config.yaml
num_hidden_layers: 10
hidden_size: 768
head_dim: 64
intermediate_size: 3072
norm_eps: 1e-05
init_std_qkv: 0.0156
init_std_o: 0.0035
init_std_up: 0.0156
beta1: 0.9
weight_decay: 0.17
decay_fraction: 0.899
decay_shape: "pow"
max_steps: 13785
Each number is 200 + 20 x the weight over its row's rms, rounded and kept within 0 to 999. Layers, rows and columns count from 0. The size before them is the row's rms in percent of the matrix's.

# layer 5 attention value, 768x768, rms 0.0321, rows 293-309, columns 0-95
118,179,207,159,183,193,234,215,197,191,165,211,177,177,181,224,198,199,212,217,179,205,166,209,214,195,207,224,203,217,221,197,223,218,213,191,219,232,192,220,214,224,194,154,200,168,205,189,166,184,220,193,182,192,182,232,198,199,218,188,224,246,215,208,182,164,226,247,223,208,202,241,203,203,199,181,202,188,222,181,169,195,227,234,197,209,204,184,188,153,188,192,168,193,194,237,207
115,224,200,212,196,190,216,227,191,223,200,211,193,238,144,201,182,200,220,202,199,180,217,205,191,181,209,203,180,196,201,203,219,201,216,192,202,178,160,175,214,186,186,171,189,188,203,168,185,189,177,195,205,197,170,202,228,178,190,222,203,196,181,199,185,215,210,162,224,181,233,147,198,212,237,173,195,215,209,199,195,191,169,215,233,219,195,217,202,171,247,214,190,172,223,226,181
107,194,198,202,166,205,162,190,221,192,216,186,215,213,204,239,202,215,177,224,221,220,187,193,208,195,221,198,180,234,186,196,196,225,227,206,204,210,238,229,193,202,217,183,188,209,231,185,208,232,153,207,207,214,186,226,182,159,223,187,186,224,216,211,187,188,206,210,171,182,196,201,168,212,203,203,212,220,180,195,234,184,201,185,196,203,181,170,189,170,201,194,171,163,214,187,154
106,183,212,229,188,215,213,185,206,193,232,198,184,205,208,243,204,225,191,183,201,228,161,212,201,187,195,199,223,175,214,199,203,173,213,180,189,226,232,157,207,163,227,196,183,215,188,225,225,184,206,193,203,208,245,241,183,166,205,232,205,189,188,192,192,232,229,232,211,215,202,204,201,188,216,222,181,169,212,215,218,161,165,193,204,203,210,174,203,174,211,209,190,215,204,159,182
114,180,241,191,198,204,168,180,172,233,189,194,184,229,229,199,177,187,202,183,179,195,212,184,217,199,251,180,229,181,195,212,198,176,153,204,212,210,183,199,205,212,212,195,221,219,161,203,223,198,210,209,209,206,208,224,183,168,177,221,254,194,208,203,212,209,192,238,199,230,178,211,199,192,174,158,209,180,192,229,216,189,235,169,190,217,247,214,199,184,181,197,237,211,205,218,175
112,202,218,176,206,219,229,209,224,203,249,197,201,197,178,210,221,197,183,223,199,191,192,205,218,188,217,226,207,207,228,201,205,206,165,198,217,190,172,187,225,168,202,231,180,195,209,179,185,188,199,211,169,189,160,218,217,171,192,209,223,262,181,201,184,201,240,221,185,173,170,201,196,172,215,246,190,200,237,167,190,165,221,154,182,175,197,226,183,197,196,204,178,193,178,161,192
114,210,189,190,165,211,215,225,216,229,207,188,173,185,167,228,177,177,191,184,209,205,223,215,186,208,175,202,186,208,237,182,220,188,206,186,192,178,167,187,159,194,209,190,163,187,223,189,192,189,146,234,211,208,216,159,153,244,246,186,202,245,179,207,212,132,201,179,192,182,198,156,215,198,209,215,213,212,228,189,210,182,225,170,190,196,205,215,202,209,202,206,208,190,197,221,176
114,210,189,169,196,211,174,190,202,207,171,233,205,232,176,217,229,219,227,152,201,189,203,198,198,193,242,208,226,185,191,188,186,218,208,197,182,205,220,177,214,198,174,139,211,200,232,238,245,205,232,183,179,208,169,172,198,211,199,204,187,191,193,181,208,212,197,190,195,195,221,233,235,174,190,165,207,197,194,199,191,199,230,193,206,204,177,212,196,205,200,196,214,207,197,176,234
109,184,196,225,202,263,189,198,173,178,249,226,212,180,211,189,175,226,209,171,182,210,226,211,202,218,218,204,190,201,205,222,199,197,182,209,211,187,229,177,190,178,182,194,169,211,242,225,177,202,195,221,219,194,204,211,216,231,183,212,189,221,189,195,182,181,168,195,216,210,198,185,194,198,197,198,178,185,231,210,189,187,201,212,193,184,211,247,223,212,195,186,223,185,185,201,209
109,171,209,209,172,205,219,206,201,236,213,235,186,215,211,216,191,223,199,199,202,191,201,182,187,224,187,178,257,178,221,191,212,202,186,192,218,215,199,183,225,182,201,191,208,167,174,225,205,224,215,219,212,194,182,219,156,224,227,170,190,204,220,190,223,200,185,212,216,228,184,181,218,210,209,216,177,224,214,216,212,209,200,219,207,208,203,215,212,191,182,197,246,222,168,197,221
110,215,233,180,170,245,205,194,185,159,236,182,217,172,191,227,231,215,198,176,195,200,202,201,208,204,231,191,218,229,212,202,187,216,237,213,164,208,204,205,203,190,196,178,183,228,210,251,220,199,177,225,254,204,202,200,202,209,194,189,156,208,202,185,185,233,193,213,204,224,213,227,215,209,216,206,177,236,197,183,212,177,175,188,197,196,206,226,212,195,210,210,190,143,212,163,223
106,208,176,202,212,204,199,203,198,182,206,202,215,161,154,196,202,203,239,224,205,209,210,222,200,197,185,203,206,218,226,214,209,209,236,228,213,187,171,230,200,221,236,208,205,187,190,188,181,176,206,191,239,200,215,188,239,192,193,194,178,198,202,206,196,222,207,198,217,207,230,206,184,192,201,213,214,236,205,205,203,190,204,216,211,187,191,223,212,223,224,201,155,189,194,225,206
111,199,192,236,195,225,206,174,200,203,227,221,214,189,192,183,206,228,197,221,189,200,202,205,181,210,230,202,215,211,175,224,165,236,171,212,211,194,203,178,189,222,201,214,208,180,236,250,207,207,222,176,191,192,185,203,196,194,185,199,193,170,212,199,202,183,180,214,181,177,173,225,192,203,202,193,214,220,217,212,209,196,172,198,226,200,200,210,214,170,181,195,212,190,208,223,214
115,217,190,189,199,234,206,231,249,217,195,209,189,196,201,189,239,229,202,192,198,225,224,213,224,217,199,177,171,231,197,198,219,210,214,196,209,222,183,180,214,181,186,169,223,200,206,180,229,197,214,228,163,207,217,198,197,201,208,209,169,217,208,194,217,235,195,222,199,157,210,206,199,232,208,197,181,205,211,178,221,191,208,181,207,214,193,184,180,186,212,203,167,209,175,227,186
111,183,200,217,197,260,203,176,157,193,210,193,221,161,191,200,218,201,217,185,226,173,188,195,192,208,218,201,190,249,187,203,219,191,208,184,197,226,208,194,228,206,190,214,190,194,182,194,219,201,204,234,239,210,218,252,211,224,217,192,176,201,197,189,190,193,163,236,211,235,196,210,174,207,202,192,200,196,234,185,214,206,167,195,218,227,191,201,217,168,204,178,147,207,187,167,157
107,163,195,201,225,178,201,208,209,194,191,202,271,215,211,197,233,193,215,199,195,215,185,187,221,208,188,184,179,163,207,186,200,215,208,161,189,194,198,208,182,194,258,196,190,186,217,188,244,212,174,212,196,208,223,214,198,187,188,206,202,197,192,178,203,208,216,209,208,195,191,265,196,172,194,214,177,184,185,213,218,209,237,222,202,202,208,157,208,169,220,208,189,202,206,179,239
112,209,178,221,209,172,171,194,187,190,222,165,235,157,196,209,185,208,173,213,210,180,211,204,183,193,210,193,210,234,195,235,201,174,231,222,190,219,204,214,201,168,206,197,202,209,216,167,171,194,172,198,164,229,190,216,229,188,197,220,192,181,212,193,177,223,221,191,177,190,205,202,182,219,230,165,227,206,195,205,206,203,174,182,214,183,205,208,205,194,218,211,181,181,221,172,171
# layer 5 attention output (transposed), 768x768, rms 0.0318, rows 293-309, columns 0-95
118,193,176,209,188,198,206,184,185,183,212,205,170,188,170,205,175,183,201,212,203,178,215,197,178,212,194,189,186,187,201,189,189,172,198,183,201,225,228,221,240,177,190,171,198,162,210,223,196,194,241,179,203,208,161,192,150,185,242,199,201,211,221,154,183,221,168,209,201,223,241,182,216,201,163,181,185,196,196,221,185,204,191,219,199,200,171,209,179,159,182,170,189,195,183,189,191
118,210,206,187,205,200,230,208,213,213,199,194,214,218,190,188,205,197,196,210,199,204,198,193,172,177,197,196,196,159,227,204,209,221,216,188,173,179,194,175,212,185,202,184,183,208,224,196,242,157,166,182,182,184,204,204,175,176,219,235,182,192,179,190,194,208,202,201,192,176,191,174,215,202,180,225,189,206,209,206,168,214,219,209,242,201,203,194,208,166,226,207,207,174,186,191,216
110,184,186,170,217,225,178,186,196,179,223,190,193,214,204,211,207,194,174,233,197,192,188,198,197,212,160,201,206,229,214,193,176,199,199,194,228,196,212,204,202,202,196,209,216,205,215,207,198,212,197,182,166,227,238,185,172,182,195,203,175,199,179,184,203,188,202,189,189,204,189,198,155,211,193,165,203,204,233,213,184,159,195,190,218,208,207,197,208,211,208,175,179,214,200,183,194
106,215,238,213,218,203,215,242,214,207,212,206,207,206,219,224,180,224,223,220,160,238,217,223,237,203,178,215,185,207,233,175,184,181,207,184,209,191,226,206,169,177,202,228,230,165,201,175,192,213,222,182,185,205,197,173,191,213,205,204,225,198,176,204,200,168,203,206,218,224,208,192,171,218,159,204,219,187,189,225,192,202,212,186,188,179,210,223,211,190,163,238,180,189,203,197,216
118,205,206,199,165,217,196,214,206,226,201,217,203,231,171,210,208,223,214,223,215,246,185,239,194,188,206,199,171,186,195,244,179,182,179,208,210,242,208,220,167,229,201,211,196,211,182,195,224,182,212,223,226,232,197,176,170,205,182,187,202,174,235,205,220,207,202,194,186,201,211,194,231,201,174,232,207,171,174,176,167,209,225,222,158,218,208,204,254,191,198,175,186,195,205,197,200
114,176,197,219,183,179,203,221,197,158,210,214,220,178,189,221,189,179,187,217,205,209,195,196,225,173,196,196,196,150,190,145,241,209,203,175,198,204,163,238,223,170,214,206,167,162,170,187,227,223,189,216,202,179,197,222,178,204,168,212,213,243,190,201,172,194,159,173,224,195,200,184,168,214,181,188,168,201,184,166,218,219,209,214,212,202,209,222,200,229,196,195,178,227,220,216,165
117,226,177,195,176,208,184,189,256,215,203,181,211,232,170,222,181,188,171,211,210,204,168,193,199,185,158,217,228,178,206,178,189,213,181,144,220,206,206,201,174,181,225,174,182,195,211,204,180,188,170,243,204,183,208,194,200,189,177,241,205,189,216,182,202,210,244,203,196,172,211,232,206,217,204,216,235,186,249,206,178,194,225,204,216,175,237,204,205,180,201,152,216,172,223,181,205
113,196,176,169,212,216,216,191,181,241,151,226,196,216,182,185,212,246,221,234,211,180,175,206,198,165,201,211,210,198,180,202,190,168,195,201,199,201,195,232,205,238,216,185,214,190,213,236,198,173,224,187,189,216,202,201,216,196,190,167,178,192,223,198,214,201,198,184,193,191,165,184,228,214,209,172,199,201,210,188,220,140,176,225,195,192,201,204,212,190,252,181,227,223,182,167,224
113,198,185,172,209,186,211,174,227,220,217,184,206,218,174,166,181,236,196,191,188,176,201,210,223,214,190,206,213,230,196,192,227,208,210,191,240,197,201,202,171,161,208,212,194,215,204,157,221,239,186,208,203,185,166,232,229,219,165,205,229,201,203,196,196,202,220,210,163,188,181,222,186,197,210,194,204,198,218,212,216,206,163,228,211,149,172,195,201,218,232,190,224,161,206,200,216
110,161,252,170,190,190,209,208,223,222,211,186,191,223,193,185,204,248,189,174,196,214,158,191,198,223,210,219,214,183,187,148,209,220,198,184,185,211,220,244,250,171,219,179,173,223,205,220,183,191,198,224,215,198,196,213,209,160,251,208,207,193,219,226,202,213,213,205,202,220,215,174,256,209,215,238,235,229,213,213,219,198,163,249,157,199,245,184,200,156,187,221,234,199,200,196,184
105,202,182,203,220,202,219,185,183,231,182,194,186,193,214,174,218,193,195,212,183,179,228,211,224,218,170,189,200,227,230,189,163,188,214,201,251,191,198,230,207,199,191,217,206,210,194,171,207,215,220,198,169,171,185,164,208,185,211,198,186,201,203,194,153,199,211,192,219,233,235,159,207,214,179,160,201,192,185,207,185,200,185,185,170,170,197,192,194,199,178,170,210,211,201,163,205
110,218,168,189,208,174,191,168,146,220,197,222,208,182,201,192,201,184,185,213,202,192,222,184,198,146,189,225,213,198,226,240,206,186,179,202,217,173,189,198,230,221,196,208,200,187,215,164,198,183,197,175,224,178,204,199,191,224,220,187,202,203,187,197,223,234,207,152,200,188,227,196,205,188,207,183,213,165,184,209,170,187,249,212,212,227,194,179,219,222,210,192,194,213,207,210,179
114,194,181,155,215,212,232,197,171,215,231,189,196,188,181,184,190,193,220,218,213,199,161,181,233,221,179,177,190,227,215,248,192,200,236,202,190,202,174,203,161,189,194,207,173,207,194,222,272,217,186,191,206,200,205,201,164,213,181,187,201,171,200,187,193,217,198,202,157,208,172,188,204,182,173,213,164,220,238,219,209,216,187,185,173,227,144,177,214,213,241,203,217,194,204,231,200
118,188,200,217,227,179,188,193,182,228,195,201,186,218,201,168,214,203,195,221,188,211,213,235,202,199,154,200,158,217,206,176,229,204,209,190,213,174,181,203,258,168,181,197,199,216,209,189,214,192,221,204,203,200,197,208,216,177,185,209,181,168,193,184,212,209,167,209,209,156,232,197,171,226,196,214,196,256,212,200,192,157,163,183,198,159,194,218,203,177,226,160,191,191,187,190,205
113,212,213,197,185,185,225,211,188,210,194,181,207,188,198,177,203,181,197,169,195,214,214,195,210,240,177,234,211,232,198,182,187,179,195,198,215,206,210,219,199,207,193,208,184,181,209,203,197,212,203,177,198,182,186,200,200,185,193,166,207,200,204,218,225,181,187,208,219,204,188,199,179,200,209,207,209,172,221,172,175,189,211,194,209,214,211,194,219,211,177,178,189,188,217,179,203
109,209,209,221,229,210,197,205,167,167,192,190,209,213,226,190,215,181,199,192,203,194,227,182,214,244,215,202,192,183,184,186,209,212,204,221,177,191,222,195,257,214,189,175,201,202,208,189,191,196,211,211,203,189,199,195,221,201,199,176,160,207,192,198,193,188,192,169,226,187,204,190,171,188,198,174,216,208,180,184,215,195,178,150,209,208,196,208,194,228,160,212,188,200,190,225,198
114,207,174,206,202,171,175,223,188,161,201,188,197,209,216,239,189,183,170,207,215,188,230,197,172,186,182,178,158,169,219,205,206,172,208,183,196,176,175,179,185,180,186,204,231,199,219,165,220,191,199,167,183,193,195,221,193,225,195,194,195,210,174,193,202,188,200,185,197,218,235,201,170,196,176,186,175,191,175,204,179,226,209,198,180,207,178,219,206,216,221,207,183,226,220,195,202